Part of a small language model's weights: 25.6M parameters.
Each number is 128 + 24 x the weight over its row's rms, rounded and kept within 0 to 255. Layers, rows and columns count from 0. Numbers have three digits each. The size before them is the row's rms in percent of the matrix's.

# layer 6 attention output (transposed), 512x320, rms 0.0589, rows 40-63, columns 160-319
111:126131118113133141080141145107142148130100111123151110096112104109133157148120121168123135128151135148148134151089150108124096130081106089147125159094117091126142114118125115157095100148128108110157127104081143118150101151132178151097137088118122138129112080100094133110134096083176129128144147154085158134128123112127139137128100105100109135101153164156146107081148106073067119134150148114139154151123103160118114128132140130125145170129059136121125128142185107149154147135114192
109:112145105107135139120080109114121147106052120117172105130129150113144156110134115147126133132190118118176215094137131131134097108073111137114135178107110115109169156118143114154123084142139154133148124135098142094142119124136153163110113115124110093149141120118091139116135096110134160094167130143120151100117133106119128122087110124142111127116152115161165134086104136107110138124127140119128151124124179127173113139140149120147109128129064147117145129152143086165153149148109197
117:136145150126158115113126074138130122111103131158181137138143159143091138109137133124137130163119115146144147090122116134170150126116113167143159148125155145109124116157127139122153121115163129151111151176146119144132112162146132091132119125127117143159122168124136155141151123153082161129178126111101111096116172125149156116088142120154092158130108121119105118158136152166157124144150112114119091135137150077145166140124109123116124138146142149139156100149094124145134155123153143
107:076144111117123159198099108109092150107105093126137106122115130132134177121138124121129118143156122102132148113100144133137115146098126166132157152069099129120135140120131116139155115120138131180131090132116160134122106112140163160119112090136131140119156089126112137117127120145183134111171149152121154070163123110118117103113116126152098144108136109168120127090115128130126140134184135119139156086122091121154123156114127101153085143114125156117120128100118129133097115128162144
095:125143160138097153155067050124084169108137145143154154154127129145124127135103114114144127137131157117124162147074113129135149124131132149175180127087107130083127160172113121125159086124102108167139114116127128124126092140146079140129121123128134177152111160152133153104121093145125133106148126112144126081113124144122136134154114154128104121125118140189106144177109123142165138139155134153137177084126106122185095165108160124152113134087164143110123108126118167154108150139160113
115:083129105108121127154138162132143154137112137128101118108108132091179168123132095111092140114123109134140122089111158138120131174088112117079137162140123141127132121067110144150117118168133088155132156132116119167120151110140156180118103081149142153114163101116084138131123118121174145116137116132117136080112121077138144119138134124145152131109161145110152121108161115115104131104133135126147138153140096155092114100102108115119209115142107185122101095170124123104139121129118145
128:085139078105137144158131154139131141108097115127135118137123120122099126115126139138118105171140110117111147135081135133136098124144128138122101139087116096106160117115146099129078119141178139121144071176141126100123119111116180151119134064134157119125140083124121136124085113125149149113157139142088098125153095083133109111119133105120099105128119122151152125084092117087114121155145149140133117196101116134110138145159132135150109106113093138104109136094133114134179130133137173
108:133126183127098131118115109140100155132142125136197121131143149134138157146131119099137159105120147141196124114133115124154173148096132142128138139131170177125150142143111110128169090104158101172128157127151112168114130111126096137111129138154142135149100159102133127141130109147111105109187131130110139073095145153132177096116123114137121144129160101100089102147139148197146133132122121169102142117124088098144109106116146071125125140124170143157120136126085146105093127141144111
095:077124121096142144084116144098155124107146100119114123091114104125096139156139129096162103140132128157156111104138128114129107124136154110147109152104141121082124129157151128125121132126129166077125102066099129098114113140105175164117128091134113069100153134077113107098112101126156115158134113145112144151122115137161129117107126081116142166107179079168125127080132148078094119094148145113107133156114142152124124118168166113142069158104129116109147152171147093114113125119137207
111:068135150107127132129120130085151120141129101143111150122108113107151164147143101068119118109132140131166149094100132119122114138096102094075138173085117099132114152139160169168185117148084079158158174098101098108131134140149102156146108124142121133115140111113096122114125113136182116100093134161094168099126120096096153170155083121134134151110163165152123162117125130100134133148124130116147179103135081145122130106100143158141151155145112175128136110184123114105114113113125128
116:108115145111140147182130161119164136121131107126112106119109127123095096135108087075146113141105107159131130087093132121128157103136088125098098117156145146126106096125124153119083155133175132181109116168175099121145104118126089116119124120121127156137138118091130167138104171140139137149168143117115113155148112105145124154152116108142110102140152130094122124135137098096144126163117107097134114176146083126066150113091123136119201113112145135129115117167110155097168137128119135
099:120146119098108132160154060159128120089108135145125128141142163142118152096137132133143126141108119103141114139165111137152106154116151162113134129120148159133154147152144130131183101099136133115115121162150163131109159151133149124124115106153143054109178153152145104135118106188097145062183110123119109057128142126118100082118127142124114147121108121140081142130134151166152133149154136162090124152147127108133125147140100091127092112109146133103140108132131148118125117120175149
119:197108158161130149138163047176121118110124131130149123166118124134127112127118140149141115120099123117104090176133088145149133095145149150163135101125160114116135132144111105105136104079113147108127123153143143158130130134110108109144142148161134118129125149132156104169112132127086118080113129133162111126124144142124112086117138150092127107129075135127134128160111134138153122126101123171115104161152153135165142143143110131118079108113127120115140103000133121128152138079160142
107:108126107112117143161186171131155143123179131126156120103114100113187095124125084098130128106126129140127116116117136110108151183104096118043099123163134138185106112101125156127148143121123111144122130157150144135172178140140092122144118128129150110087163123108109138146088153144155096110140093125110128138127133085094109083130108150144123120123157153113113134100153099116092135137134153141132101151159096121071137113082120145126136141142140135128110115124136145101138068080136118
117:180136199143146126042130096099150127151151128114141135109124129150159135121127116140117167092141156115144139144185145104074126153078121124118123093160143143155124102103136116144164104140094114134131142071129135126117132123132126104117140192108117107128081152140164093109153135094157088127090132128136163149107155137123163122113100151140147141129125162108114104133124153140101139109125112137130152086141128139160111132093168108100102140120113103185155149160151160152103118102104152
128:091143051097143129159127144110123140137117143126152121102136156121119150121139148128101109167135109151157145115100144142168150168100112131135151111107123126111114114112119130162073141139178100124117121189130127124141103169150127125128109103134121185134153095122088153117123095144166155104163127134082123090126146105138153149104161098146080140150158104114147126098129120122131132130148149111133110158115139125134147140136118137142113156158115156118134115156125097127151146143144189
138:104169129128148095147146085112148137088093088134137093129112132121110109100124109138124131145146131074108138116148146115074085125118096126134115122116115130138091106109179146152155110119092144126139086134112133094132146130127173129112124082122122090106136111158128123114105118128169166120156124137111135102140120101117106141102084119128106160136112183157124163130117136104098138137177105098144156124130114135162121161131138144138088103089108131128154118175166130146141106118149157
117:122110134109127119098176168093158083134200117145077187113116099121144151128121129094154116113102149150116098150140163124112133168141121091105110136162139130169127132113125115128137152183134110089108169087107123128139108124153126155144144119144118089103148120113128096119129134144174114154095110150148157169127135150147127122176113127102147119116117149119138099137169110114103091117113129127105114122146105140058131093149108144124170159136119117089094104133153139101117131151138094
117:148139149146109102161082073134096123101079123133080137127127121110110113103124120146122107131117116076078152119154086138104095061143180129156146115130094139081127154123134138114142114113073186113143107096131123115099161122098134126102110122116135115127118151144132133141135121133100125130115131079172104138118106122140109146137132139163109134160096121165100165160109134146152138106132118076127143086136141125176122145151111118130155081080146126111139158162150132171127143121121116
097:098139104115102127176098175088111132118127125126089172104119130090173134130126118103100126130128139140134176084148160131114128120106133069098113148129102131109146152105135142141113153170125121137122120088146147131155119078147131159138127118117132109124156083085127149124135146106182121130112174170155178150130142157131139146154093131140139135087135149136148096127131106127116111098117122107143148105150117163101115128094090151116172143126123156133093125214146119116091130139094101
097:102124146097126143115122116092115142123121076121144173118115091130108145142130105129152111123160145114113196129096129104087058106167125138127139172065119098148112153144155134128139132142116114147121112096087142091120081132103160157129162097105128124126109069125111135074117141127156137153110143133130141144148100116116137133122085128134114114062148170175138118101137137102128140151163120092138166100140100129131098121110139130121136160090080123115118131146145143150102130137128147
106:123137126135086124198083134131094136127151137156121195150158132144121129123139129102115092135100140112084147155076121150151172132193133149116181130115115139112143151164123118097146112127126108148138132166133115137101149106139116142156125121124158151129122148161126127123127123150098137105123146065156096098140128137136128129171156148143095103135105134118114128175126132171188147125140152145128131092110112109118110127147092131150163097121165151116097112092103137143130129151153047
110:127135161136136187125152122147145159134102114144201100124140090141112140139098099124121150148128143147153118177050130115149155126163089112135129131077130090130134122136126093145111091142152075179158118171135109137129100135121104125124128141120141166141099087134141133123102139118150129098146144133086135120134125109107162124150098082097110082108125117143138109117113114102154132189115148153168149178100097130121091137107167145144126145111102118119119113058118129121151137132135146
089:060142089117125121216155124143127144125095090104160074097102106117131129107121113161115142149090111125115135123085151114108109148132110121120133111116108132152120125096113119163104133107141107160144093160143143155114136124110159132105130068149175163114160089088099170134122125128174137143142116102117107114155121058128137127144157120134109120137139087111133116091130116125111134139121135126143107159124106146115131150124088127124136119126148145111126158095123160113146119143159146
# layer 6 attention value, 512x320, rms 0.0378, rows 41-63, columns 160-319
096:164132149117136112047122130133112069125200159149066123142120099126123111154124124096135147126144155135131054146131114065129134117146132147148102115119127143129092112120120185114102137101102148124101138150132144170106182134137098132125118136138123161121112123103142121122127146149151130174130128114103118163158112139139172127134124112128152124160114166064088148149147125125130121189108077151129110119131131113091127126102122141151124129108170120128163092126113148115106145156135099
104:154137120127130113168114149135149101119141107127065126146135094126141122200127157104138132105127127087105153170162119105140136102129135092125138118115116121138145128133108123132104093151086151095108119101132132154154148082132117137107120090125100112127140104134089123129108148118174135153094109125119128122122106104128107118186097114098119067127178097105141142065140117102120131173106085137119132081136092158126092095136106114094129129162116124113132104121191128123094106134105119
100:162090135112140099024140168130176093142098171136097130142146120117133077131121156110113147119118143184153123098145132117145116118160133129124122125155159123123164104180100149114119137146132128097101164099137115093139117125121099159088138142123140134123121137133186130150140151098129127104119127118106106173131129140137157196134145158138145142158109128095158136109129119119120064109075186137122108182112150145120100102140138126095194101128121114124144139170140120130131142129082156
087:139152164108131112095199172171158070127095128156108126150158115119155143129115132129115141130114104144126083111160146127145127139113107109135119102135179141132158101097105109119093161140185151133132119130137117136111110114134152102120125142107148089131101126101115122109159179075159100135136156161114130126135113137098137143085110111116109135169137153077140110088145124134124111136133126101130112150127118157150117109145098137082195113148126120089129159110108118105135156118132148
105:160116139135131123109090149113107079117130167118137137108131133141096097106130109114131107120171162141163131152109145148119145040146137138162121123099105118147105128193128141122122185097136169134135091142126184065135167126128094117079128161106127123129117127150166123108143119155109130131130141108127147171161127183093139169125150122160145133149125130157141133157148106124148099127107146146128134126111124102122113182112169120130023126121140119150172166139126097145108118125092086
112:155125146120136131097135101119139109097104113148053110105128133146096112160140159099141111105125118166160129118129113127129147124137124120123112137130147180145085160141104162120154130106098147130101171089125129179163142159131099116097091151125123140116124158125155120145167097126138114145117137114132131151147128149140116138152106139125160181145127108122145144134143132141114087100116172157118130072129172165096102113093150101145146157112146118147165123149126122134049131128105110
096:149134107128128134128119139137167120143117161126085130113146119084143134134135159131135110120143105147108150131121141121145110089130138109118146125098084040135120075133116130113131133152129139109107096133142157065119145101150114136145162095116114109127155094155129153125153181134142111146101117099183152098147145123081125160134110149125138097127099158108147135110114127117128098158163113093131140143120109151121135146136115121082129107138079146087106136150162119129134089088110127
080:158122165141135174122134093132114148136153156143115143162163152101113129130171131123116141139144152120136116127136121123139134134149134135093127106142101106171127130108104121128119081129099083163126159194145144127142179137146083120142116153122128188135152101159153132141150139105143136105132135111145098102152142135100097134113144111136104128144092181083091134124100138124137119139128102171128124129107109122119122143101133102124186093153110124153109116126102119145140161159140084
099:165147131119149155122131143174137096102145154140149122135188122095146126145104133144116124143135156141122102124129124116128096108157122145168130062158115121130149117126088123108148135133186160125112042135092180100097136102131115121055125164118137130125134107138164138147112161126065126133144114119148108143157150135131128136076147123122146145142065131110117115176168121148109116110113153146148126169132136122134118147126119119139132108077096098118123164115136160117136129126112143
106:128166130136134112154126133149115096111101116159102148088142152128111131171142122149123122097139134125116120163149121210130115167121140132175134151100109095130118145121100126148128116137086140081151122093132158145167171140131138097107126128120135114142144155177141107116133108103086130127079106123141157149132113143095113100122132163139149108121080120190171102106122125149129131091156206141116138065133167146168097147133127115110086152150135119189133146112158127149090111125118086
093:146114148128121117095105201121131188165116091085126095100099096107135126123129147107120153107141120146138168112119128128146118087107119136156130134079102150129118110073092090127090139151130130146120140141123095125136132093144116143090142106115122133109101109118126176124118182093167131152134113137144143139131143115133140153127164125112135132151147119162180115105120099125078078112136106117120125133142085158121117105101150150098127145145123129127142131128127069157096138098062119
104:074139094100109138166153212098117198147123108117130107113128158173130146113108163128128146133120105137114151111139163133132114122133102110163124141117144168143126143099155124139120162124125099133114191166125087140103142153143157116153125138139143132133096114128075142114133156118183112149140118141127115143114124135122113130151121107127111123135190095146104132075125125146070145136156114124136138094107093138122114098149127141150174153147128138120118121179139158150089114137150130
091:142127126129115087135098085110136126132080087071107121077136158133083156150091163138091101139124149097117111157123138171125138100144133171181114158098126127127136144141123111134117154150103146156126153131149120115107167106128162151082138128112115107131127137145124155121145134099094144107135131121143138143137127133140118193124147152126167127132141115150171101144125140137155129142166115119127150124113143124149117134124151085131113109135096124163148130149126148144118144143108110
107:110126048134115106187124121131094141137134140095125153144120121098133159148121122172118135127136084120105083138108137084129124130156134110118130142139105114128163127190141125135107115131159125125130132188146137119104119118128143155164132099134121173124155107064065171111103140165088143120146135072123120064116119152126134135110151111114124131109120117126115148130136123111129144181132102085116127133114106098135148120162073144181113125115109150081139113119098113114152073141096089
110:160123196135151113135102129126145075110128109162055114120118102117130082174110128105144118090171171134125121119145107111131125062151124125108113145125150154112146133178095148122131128159098163110086126062106131162156170089125116118118094116124119103140121118165175115139158141117113129152118116132087116175144122127171113130142100135115134108123141113130159145116176114104113091105117123158142117114117133122094100125132151097124158110141142124131123121138112135161092114150111101
125:132079136135138141081164152147136124149146146087106136151121086131137165172124127114139116113129126161152113165127116115119150139130125138130112111117135195126124175188109108136094120136158130129137133133139104142125162129139076129073117161139128132120132085073121116111125135122123129119131155106106138184137121095139148118142189113134151100134135100144159130133141132173150114130072129151123118139132142151113110127122133135152150163191141124095163122147084120137092134128106120
101:126126109145132149153080114162123154135098116082161101126163176127175112116144105157142130164150121134109150102106118187133086107150131161147145114093130127111149134141163119123122134115085132181137132164107159097093122152107128103108152123106134151122116130175169155156110146108063141067150167135126113110115145144128127164100124130130172169113093135098115121125107128140124142134163167121125123140138106107143156149089158106123101104100113143153112139101116148138178159108114183
110:117125123123121172102160132153114135150127121137209118163130140180121151107133145116122131094126137137136098161113131137130209215110119116143118119119125151146094096146138082144116113101173092129136093162145097149125100117128147132142136140136133132124115122075107128101110126112185129146126134167113127092120125112089145090109141114111111100142153166164123099142134126114127140107112125137122121163143130186118138140117142146091073167184160128127157102083099105093133119114119142
092:153129141122133090067123107118149111125148118128181109115154139170109113131134095135134149132133138120140099140104100150137098149152121163161123114113134109134116116137116120126124079111110146119133107151096141114092149165111126129092136137131113132122133114195130134176144090164091123113145110072100112155146109146115128151122140141146156146147094127110102144130118110117130122153128182133145110138138129072156127105113159122136111109140137119155136165109119132116179142115114170
091:135161087122123139120190128146137092112111155152108110193137120126128111109144124095117151142097106135126082138113142155117177174116145133107111108159131140124160147116103113101111091167156133166165147137160129160148121150140097117113096147130125137127135200085133120136129118120141120104114147132117121106123120135136116139137148154094147164160087114076107143158096125132111141138079182105139109141126174138136128108128116124176127122108139118141148113055125118101171189137161137
098:125143139116127119082163114168165114117111105132136083143131125123140109112134173127127125123111110127136157126137140137130086138086117117152133127122164128130110064121134087125129139151162173153143058060132128150145035136123152115129140126118143109129122166130142128128156142140165118154114116181102125093109124112117122147110084133116113142141122138158146128122124132127113147111127108085123128156137142196140112160106132134082104138141120105127118153105133111092112153125136156
098:107141091120147072187141175141116085094126165165052146147138115136113109132146137102140141109136095155124100108146148076119089115106125136122110154170180147131135176106097150136140154132144167113101123086144146132144177153139133122138101122142130111135135159106131126123168133119095122150100110116172144163145119131113107138134113146128168176131126141065113131120147135166089125119144140123132137092121158134138107137156120110143113129085140121161137137162122177128108100144129109
085:151072125144135129099116150085118111140097145138105158128120148148126107135122151092117134066152157128161094130155134128121163130128143135133113153107146152136118137168117144120129164165146178099107135091135130092147174134117118143112106147105117099127140128137136097144154145157128134110119112158131139144141135146105136147180164147147137118089151118139157121152120128151111105118138158137118123105119138113125112106130160118110103133126122110191128108143141092133098120078099117
# layer 6 attention query, 512x320, rms 0.0463, rows 64-84, columns 160-319
045:142137123100155110079137125149111135121074140110105103108152184117152125130115107109094146125133109111108133114153109157174081089144133160099113141116136145164133100138162152100136140118124129141117134087112131147131105144101106140145108097138101163100119122129121154124150169080165131111148116080151111133124163153144085114116132129155115131141158162118155130152107156162119128159098120114108128144105155100156076119128130145148138138118113145161148122124122159131126073136146121
040:118134081138122140116118135123154101126150119144141097106154153117112105115092128171146144137112115147148096141136147140071136106114106109121132125162135105140128124103117112124114152170149111150121085099085137136127126108155113125133143167139111129177111170168134143170106149099117136134168131166127139092144094159145101168107134119137133109130124139206158184133172120084105121143099112085149103112173139139148137151144141121145129147141180091155135145095134141107169144181100110
045:134173104150071126072131111116112183154151098120177112097099103134158155135115158105166156115103108165111164135077126151150113153099113163141118115155136136090113126147123139167114105121126124103108159111129142113101126137137114093110103122149118113134166127129137150139160126192113095111163155141156121101119144150143100126134102179150152127200133125129082134074145114090107117098154109115134100125110121127139127165128148165118124116169131144154114121122111157103116106149160131
042:114094157132151121120154133163090173119113122117132180129144155092131113140125111133080157138146120139157125136161081131175095132121137165092121164131096146109133098117133122120147107086106087067133093186145095151131119136133140141133095091117105148119096117142119122119088059160142141116184144127106134116118174129080109093138164121108088127152111156121108136152073139152145143123108143143126164133119150128140099114153145113110151095093081111134133112141115083135133144136166145
045:096142076130132200124110090129152141130151129139186136157135161139101152090085133189201118151117123147104108166137150169119144118134123143119119129093111168083111110102086115123141093161161097115126112137122118139112133134100116104133109144171137154132125131128117143136138142103121121092123142132126100127130128106148121129139149177147126120138136147142083116156132095126098121135133125133123122122099125155097114133087152115168132109155125102138136129133125140140148128127133126
048:065098110111125172127120126067154135102145160101091130129145161142108125102117111125140100115100071132096157114134131156128124095111121099131116155145107120147141177119148144131093127126123123134114106091095138135114146160143110099156151169124140093153130091099164129156116125118108107170102119163112164143142099097147130135126128136126138140099119124154133133097151124084136121174114136089157134119125125124124164141111108127103136119156164110121144107123125138130177120119086126
048:112132127152148144153128103162132120098137136147077109165113125118122109120141105149157133128126136151162141171137157120077122125134120139131129104099132106196128188110119105136127151066088123135131110065109093153132135124134109129126118140097100128142105128144155144108100133136146134197126102149107166172161117148122146138135154085137120140089117185155124125159107133123186126137116129130167158114152153122136127105148111102116139166120142147092137151137127148125150150139098124
043:105122101116111112137114177124106137149136137125114105144136170111116102113111133084134112194145173092122155142075146134104078070130113137151170180108147093092132046113120132140111145152146124124103122105126099123149099130134129072129117084138093120131133101161125128173146109106105146158146088146123138097128102173148109120134125114128154125100110139160180142103113093126122119138118150112107135093101119116163155101132178135119123115110173075137136167085150141097091141159143142
041:106109102118163155108157067137133175132148144135119083144110130094131109112109113105152152129097101140135157158122115108140100102128131170158111132147182134158149081106157157126131127150145106092085114120120097128107141148128167106119097128159105151104106127117075130128125147077122156117138124105100147144136130126121135130091151148128135137151145127135138155117133153148105164172138096085155118107085132097152084158119124106104138103120104112116140121091103136114092148132122143
043:120135117118161161130133127157095139148127099126107151155131080142131114143156117113136165137111137118138186097106155097169135125120133129108131142150123105088152132146122103106118151089112111127118160107156130093130166132134123100107113117129120137115132098107141108135089144130160090150100121151134118140153108205157135110141119113151134163091119136130154145086125151106172109158141142066142131143093105160138114167211055123151118119090141151111122123126139105110130173142127099
040:137130150097154172106149135169125132167162130124110122130122113128083152126152167104107141187114136142088117150113087086154141098152158130121189084095121135107090049111149135148122123110104099140131144120150110126134092099094102137069137129139115151108156109101092146132125132164118145100128130092117104121142172127094143170108092102169107171131131143126191124141110150151141125120131126132106128131101108113120077138109123146111082133103068151129083149080105056108125143186138105
043:142130108106125132102115084136127106116115093178140088114121134120163125114169092095124081111107122050143155083138131123115155119151145122102134144139135060122152126115121114171127151179142105133169130137139140157122113100123152104123136120125132157097112107189100133121150113114111117103163136156099152102094107131140138137103108133115078140139138085127134147104141097120126130113130139086135116117113151049127140178127164128146116135113127078128165141147146132108137145123142119
040:179109145129146167148121144124135124117121110135148185107138117139159120130188101149147135062168119151152134099192082086134104167149126169102092160121139129152149168129110113142156114112120108112145143130146126145147108096124090134098141168140127163112111165150135158094109133140152116130108098107122105125150154071141097110112129155103147110131132176140112133160106131149124143104101130160111158174109121085129127157155077132122158155148069099122150097155146114129108133102167126
040:091119134133145158116127116113116157108122149173151131158139161110143134142076108125152088112116128109119118082132152160124130146132123115124163108129119156087119096129150126144080099129115111151157112116091110125159106139110122126140176148089111100115121119131167101159129082116118153164108127182113156138119103125106115133118115103124134125069100108136137125117169124099140129125151132111142145109110145119124146113115152140130149125130167095131135160158134150145162127137139104
043:152138153079145148129117130102098109104095145150066073116097156135083130109126136120128103125142089109091081133156134134121134134101124112106102165127103115086144133140130084101115159145098163123141121039122130135142131118138144134138092093119135089102123143154134150122119119132136109099113204090120124125147147091143107147115112141109103133157130114118084115122118090158140173200185137111146113082130118099136099132093139190101164113137159167145121124173152127114113152118157156
042:178152148142132123093170125230141111084120108115100164149155162143129171147129147113102113120128102138115128128145106092122131123129133167123126123120092106132138162111124130126125099123146147153128164140143119110114144128129133176137143118150126134138162162106056127085135161139133142094088161129126137132104154130137092127126128151156117116149131119107152131096124159159145098128134120138122104138143113136183101140172076146150132123144097172132097147152112088141138132149159139
043:137178098164122133128137093049131079092113122128100056132160096099124145075132133108136120133132126126154133138106143114095141141135115135125107161168151114120172130107140118163085137145148147142128134076102131137151152169124161109099155147136136091138155101151129125170133128129175088142108127157120140107132124158172162147094139081148134133079158137173075136084149116085125117184147127092175104122148098158132122160139098178106142074116139142103118122158142131122099134124120147
048:177124125105091124157121144064162094140159151154114091111107090144110107088130125117100098120118146116115114126157126145068150065159118124107143108147123124209092071099127160106163087163167100125163083082105127150124134140124102090159173151153124098138132110126126140146103157112116151101140140146105128079135114114135164152115139087112141110120105141134096170117134152084087131151116103115144139133144104149144121110124112116105101141104143094155140088111132121135122075129109115
047:151101114178070165102093094092159177119154117148141128103149067116167157164142126091137152117140083135146130099139138106119145201114125111125105125132120115112100140099132144114126115116127099096097149111134158165146129099106118180161146147126116093130165110130164122117159140180129112159158163208123141131111107101137144135116119090159136121131110118131140133103135128089142115114133138120116111154127097103143137141120125142111124154115139122110120152167142142103107124102137141
086:135153124135085139113127139146131123145145132131130131127122123137141128115163153106115124146123127132124091121090106133104119113122110116139144121130141137133133106121110151209112134141142118113128132117104115133144127142228147124121077122123144119128116142126118146121129138152115090123135094091124120111136132130127135114123131112149127137129151125138152128131145124158124132124140128140130127117239131116127120135120127117107115113136120097138133147110128129125138125127125141
050:098114137112124107151117101095123163111116109104148114128119111148105086107104100174165140068110131129124132140148154183107124124108142113124104120136122142151133139124117108104097116117126101118095121116158106127160130183144104111156132176116119110150091100133159112166120120160116131135131158181124170146136116142129132127135156116149121123098103146149107128088106128103087150161115101157173126162147112129131164150149096098134107118114147171133112108115139159135130158154120119
# layer 6 attention key, 512x320, rms 0.0439, rows 64-83, columns 160-319
059:163132086142125140126162149158105181114121105088168138149135118101118163112139140155101107150146155130136140078123162145126062078149120123137101100125130138157140116082169114152129197125135103118151133157121137116100123149133119098175141116126112209140109152121110114136121140122135130113128135117109127151129145115125114098063121171122140154106114146087121133116163122117178091164097111117130134156131154093148137132136085131135157139128094146147111137094120133161129117128111129
050:128121135133139109125087088121132114104094087102059147110093140119117144128102101100173131143096109171136147122136113127109182114115104123107134126106148139132139143132158142140134054110117146155116099135110147143138148130120131129103095146147118119110153111128157103112146126151108125099147141145162145157109130158126103109138139111114174141136125083140149120143163142128171136186122119164090159123137067111112129117122135088103100143147171113101140119159135126127123161126148121
062:120132133147121070109130089129108161125116142111113153181140136128132147060144164148117136127124133101132123178149125134130196141141121136143138129107167091110161155160165142135108108113117108144140105081165111152132145135143134125124136089121134184113113137182137157169149101093116138047127088114114152137117096180119112144105141120136121084103123095123098133105119118132111111181145109116127116114116110052126081089125133111133101140115102101119168119163135122110118083160115164
056:124147089156091167121061124139114096085133128159105130116140141131146138137113123159161116141146084146081115159116140123118149129142143137100113092132140112129106129086091119127164138149120110115144122137177100160132121130143105112131148142136133157140103114142095106123116149147116096119151148142128110140153115147110103140142162104126075123151140132142102118128122132100120130081153117134141143097120133137113084131120103191162151100106139114184135119143132131136139139121165110
060:144141132127131116128103123115132151160167164120139177140182111114131183089148127111141119110107115157120142108146114111124139151121126143152101152108153079134113174148090124118100132157119082139117097105145133088121129107138120129147105126125114108123133131101157175118120121087100129084117148146126129179129145113161130127167130107135139131060118113165141115133090144133144152117124130116138126149131143127104174103142064108110043126096108119127150148149147137159120164134137153
061:145140126116136157078105125150145132124101072096097120126135123122165154108148144091120115140091151113120142153134126144130154107129132108122162138149121143130144161126099135136103080080115159126111115113099126088169133131128127125169108110136137125136146097075158111137131132133121150119139109135147139163108128149146137135110099130119129104178122146137130122055120129147156104125170090181096114129135135127120120100136140149157082158129182104120110145127157137072116167112148110
058:138114133121128144108095132107139105123123103139127112125130159140155103146108134116119105151117148137111157136105106162096115118114130115077136107150108142136136110151114104137131119125138112132149160114088094113133136166113104182129110101118118087148168078115155094129111143158134134155116153144134129102125108075115143101118128126110114138141095136144143128118142105123190114087118116129129137163146087231088151141183150191122101139135173123102130142094103137105115129152161134
057:126135174143124171146136152114120092124111171120066125127088118138127152111110156123136114170175096147173142091145116132093113124138123107120092070117142122112124148177136118092116093130121110131118124073125113093163133115133143144140126100087129128140146141143137151148124127069128121104151168145126138156127113153147132113112172100123147156120112136165136138140097160112164110131135123171117112098130117167092102148139142093153095123157142122124113128133124106170162154063099174
059:139168112140127129108091096152117137151161140134120146089141173094107170116113149115148096153127143102139165127132129127109126143110113117100126122117158112142151073113081145130129137134100119129150076081130099122059168133141135090108091121098102129158105125142130145115138138113127105146168145150136133149134107076126125121115123115122137110060137090080112140070134109139093078168126113087104097168169125136149139085109127127100073114105117087089123112148102143100113116100171179
060:134113100124118182084121146120129118122095083088088071133093138117103099144137139162095109126124131137121090075134121133121124079138126110122160129111133158110137130159152145108117114118144135124138121108095128149105112162129136155140130127116114134119117116148121096129111152135144123162181078120099127098116114055133122150110092170141098112111114178104153137127128111130160106112163122114125131149139147149146139144103138088098151136131151103120124138101164098154090118128081154
053:135156106128120133142181083135126073106135168133098123132149121101136103136154139125102112113136115090117137081118137131118109142106126116123132155129142148168106131126125125119144136136131103119143132138142140096106164115108138173100140127161112130131122168130117122139148138139128108120125134182076147144131135092123156134106089122107107113054120083103071146117120121088167118124069117097158112127155197124110145144053124112115127170111129112124125136139124115101110168102144162
061:112139146127140121143125137154132076159102074087135140130117148138103162107135129154124156118153109164123126156141109143127137078101125142151092091103129097121123080105071127101125129120138155113107083117140129156132146133111123110111134125123127102125130138189132130100140084082127099112115150157156136142115088157109110112135135096114151147101109128130148112128143127160140125152126149089142153127133145138096090154076120155113157140082131128187142126142134098133131084114136144
055:123110151184102150173147164130118142124084126097186174167128122143135116099114138155156162153129139112120160165118147153148134142132103123123129149110101127160160080109162124123151198132164114104120120133116181120133061174115128139145148131107141164120116091142128127112135125164153124146122102102133121099152129153119126092137130087105128124124121177100138116144133122107110183134117160093109117122122102139158160125136115119165125129130091105151163130134159117141105103153135125
054:099158194085142134153114096122135090146139114157143129144148125189116180110148156149176163131153138142129087085149122118139128109140130122132127135093191127098098154143054126118100082140104167134120145116128143152173130112150130054158122153133118126122137129149132123151094099129122121106116108118142150109108113194139119103119150114133125119128104109161116114096129143145104110079179117188124127076110104145089093150121101142153127130123120125156146116144151113104165112177126091
060:100126104123092154086127170173120126135096092074171139118127062104134163092137124074164121119133106079109152110102121123122112112073128118115125079149143104117141120131089124146137122123117120135129124135137118110105161133132126100176131074159124130146134131144101170119145109120126124106116152095140112128153133143169115142140147103133112145143126122142101140120118140111110113106152126139150117192119108153150096121129121179134098113139144109154127121096137128129148125086119128
060:112110081075136120193153163148130152118075102170120175117162124117109150189122104104119111098127136142089148128119133121130098104105142153127110139115131123154116144147122117126142197152154191132087147168159118147144093139114114149158105144146117126132128149104086133087101130165155138119085096101090158132142120088129103124133104142106132162125117133095143122122125123062094126115082146104146125150143152130144169100139083121075139112094110130157092131141119129098131126149150106
054:140110140143116095098138096148141159130140105125080110134087149136110098112152146107153117152119108116151162148124119131116110126112116107121150135100135143108173129113148110123112083053105125180138104114096103120128137098142136129071137112127110126106166120114182108170124121111137144106138120095152093102150100131114087148142118093114155109143151086097140161122107099127170119157129113170129123103131046154135089117076189084145085134146144129074155131145128134088107129111111140
063:155139168167117128139144084131145132110128162146105139130130117124115074139117128141125114177118132114112144116128106148117111156174121137121171088144094092126124148129139130155197088140119062131136085131093133068128135099120145161103132144138108152112151095105145123155159088135100126132163132143131136117113149167116106127127118126122153111160142105135089157147109125135139143099110118102110109087127134104143135136142169087164075118136116134154168147119116118120105143127106113
057:065091144131106118092116047132123174136138068121135148165132111124110122109144134128142119135094103094114079152143139112125127145122101131142149135088202157118152140155143174134082104122132097147133135121141124150137143140129134097074129152106132109108136181167110136118128093148128123099191062105119153129156124128120146131148139138144120097104127111092121132115128107142088150163126087107141110105131144114148100125084141104129125131142150115161156130105107098131128136120129142
091:090113120105149155121116111162070136121118159122105174151152152122110105155143107147137155150142111091203153159140126142192121139127157166154120140149150144167129112152129131113117139101093127155096124110160123106139115140125087115141144156109088118147089131123118150110119140106118142131115114132123108109166149135091107093160154145083101127121097148098143089097127142159139106122141135167078110122125105100139125119141149119121120128116142154126100106121126131164146151134088101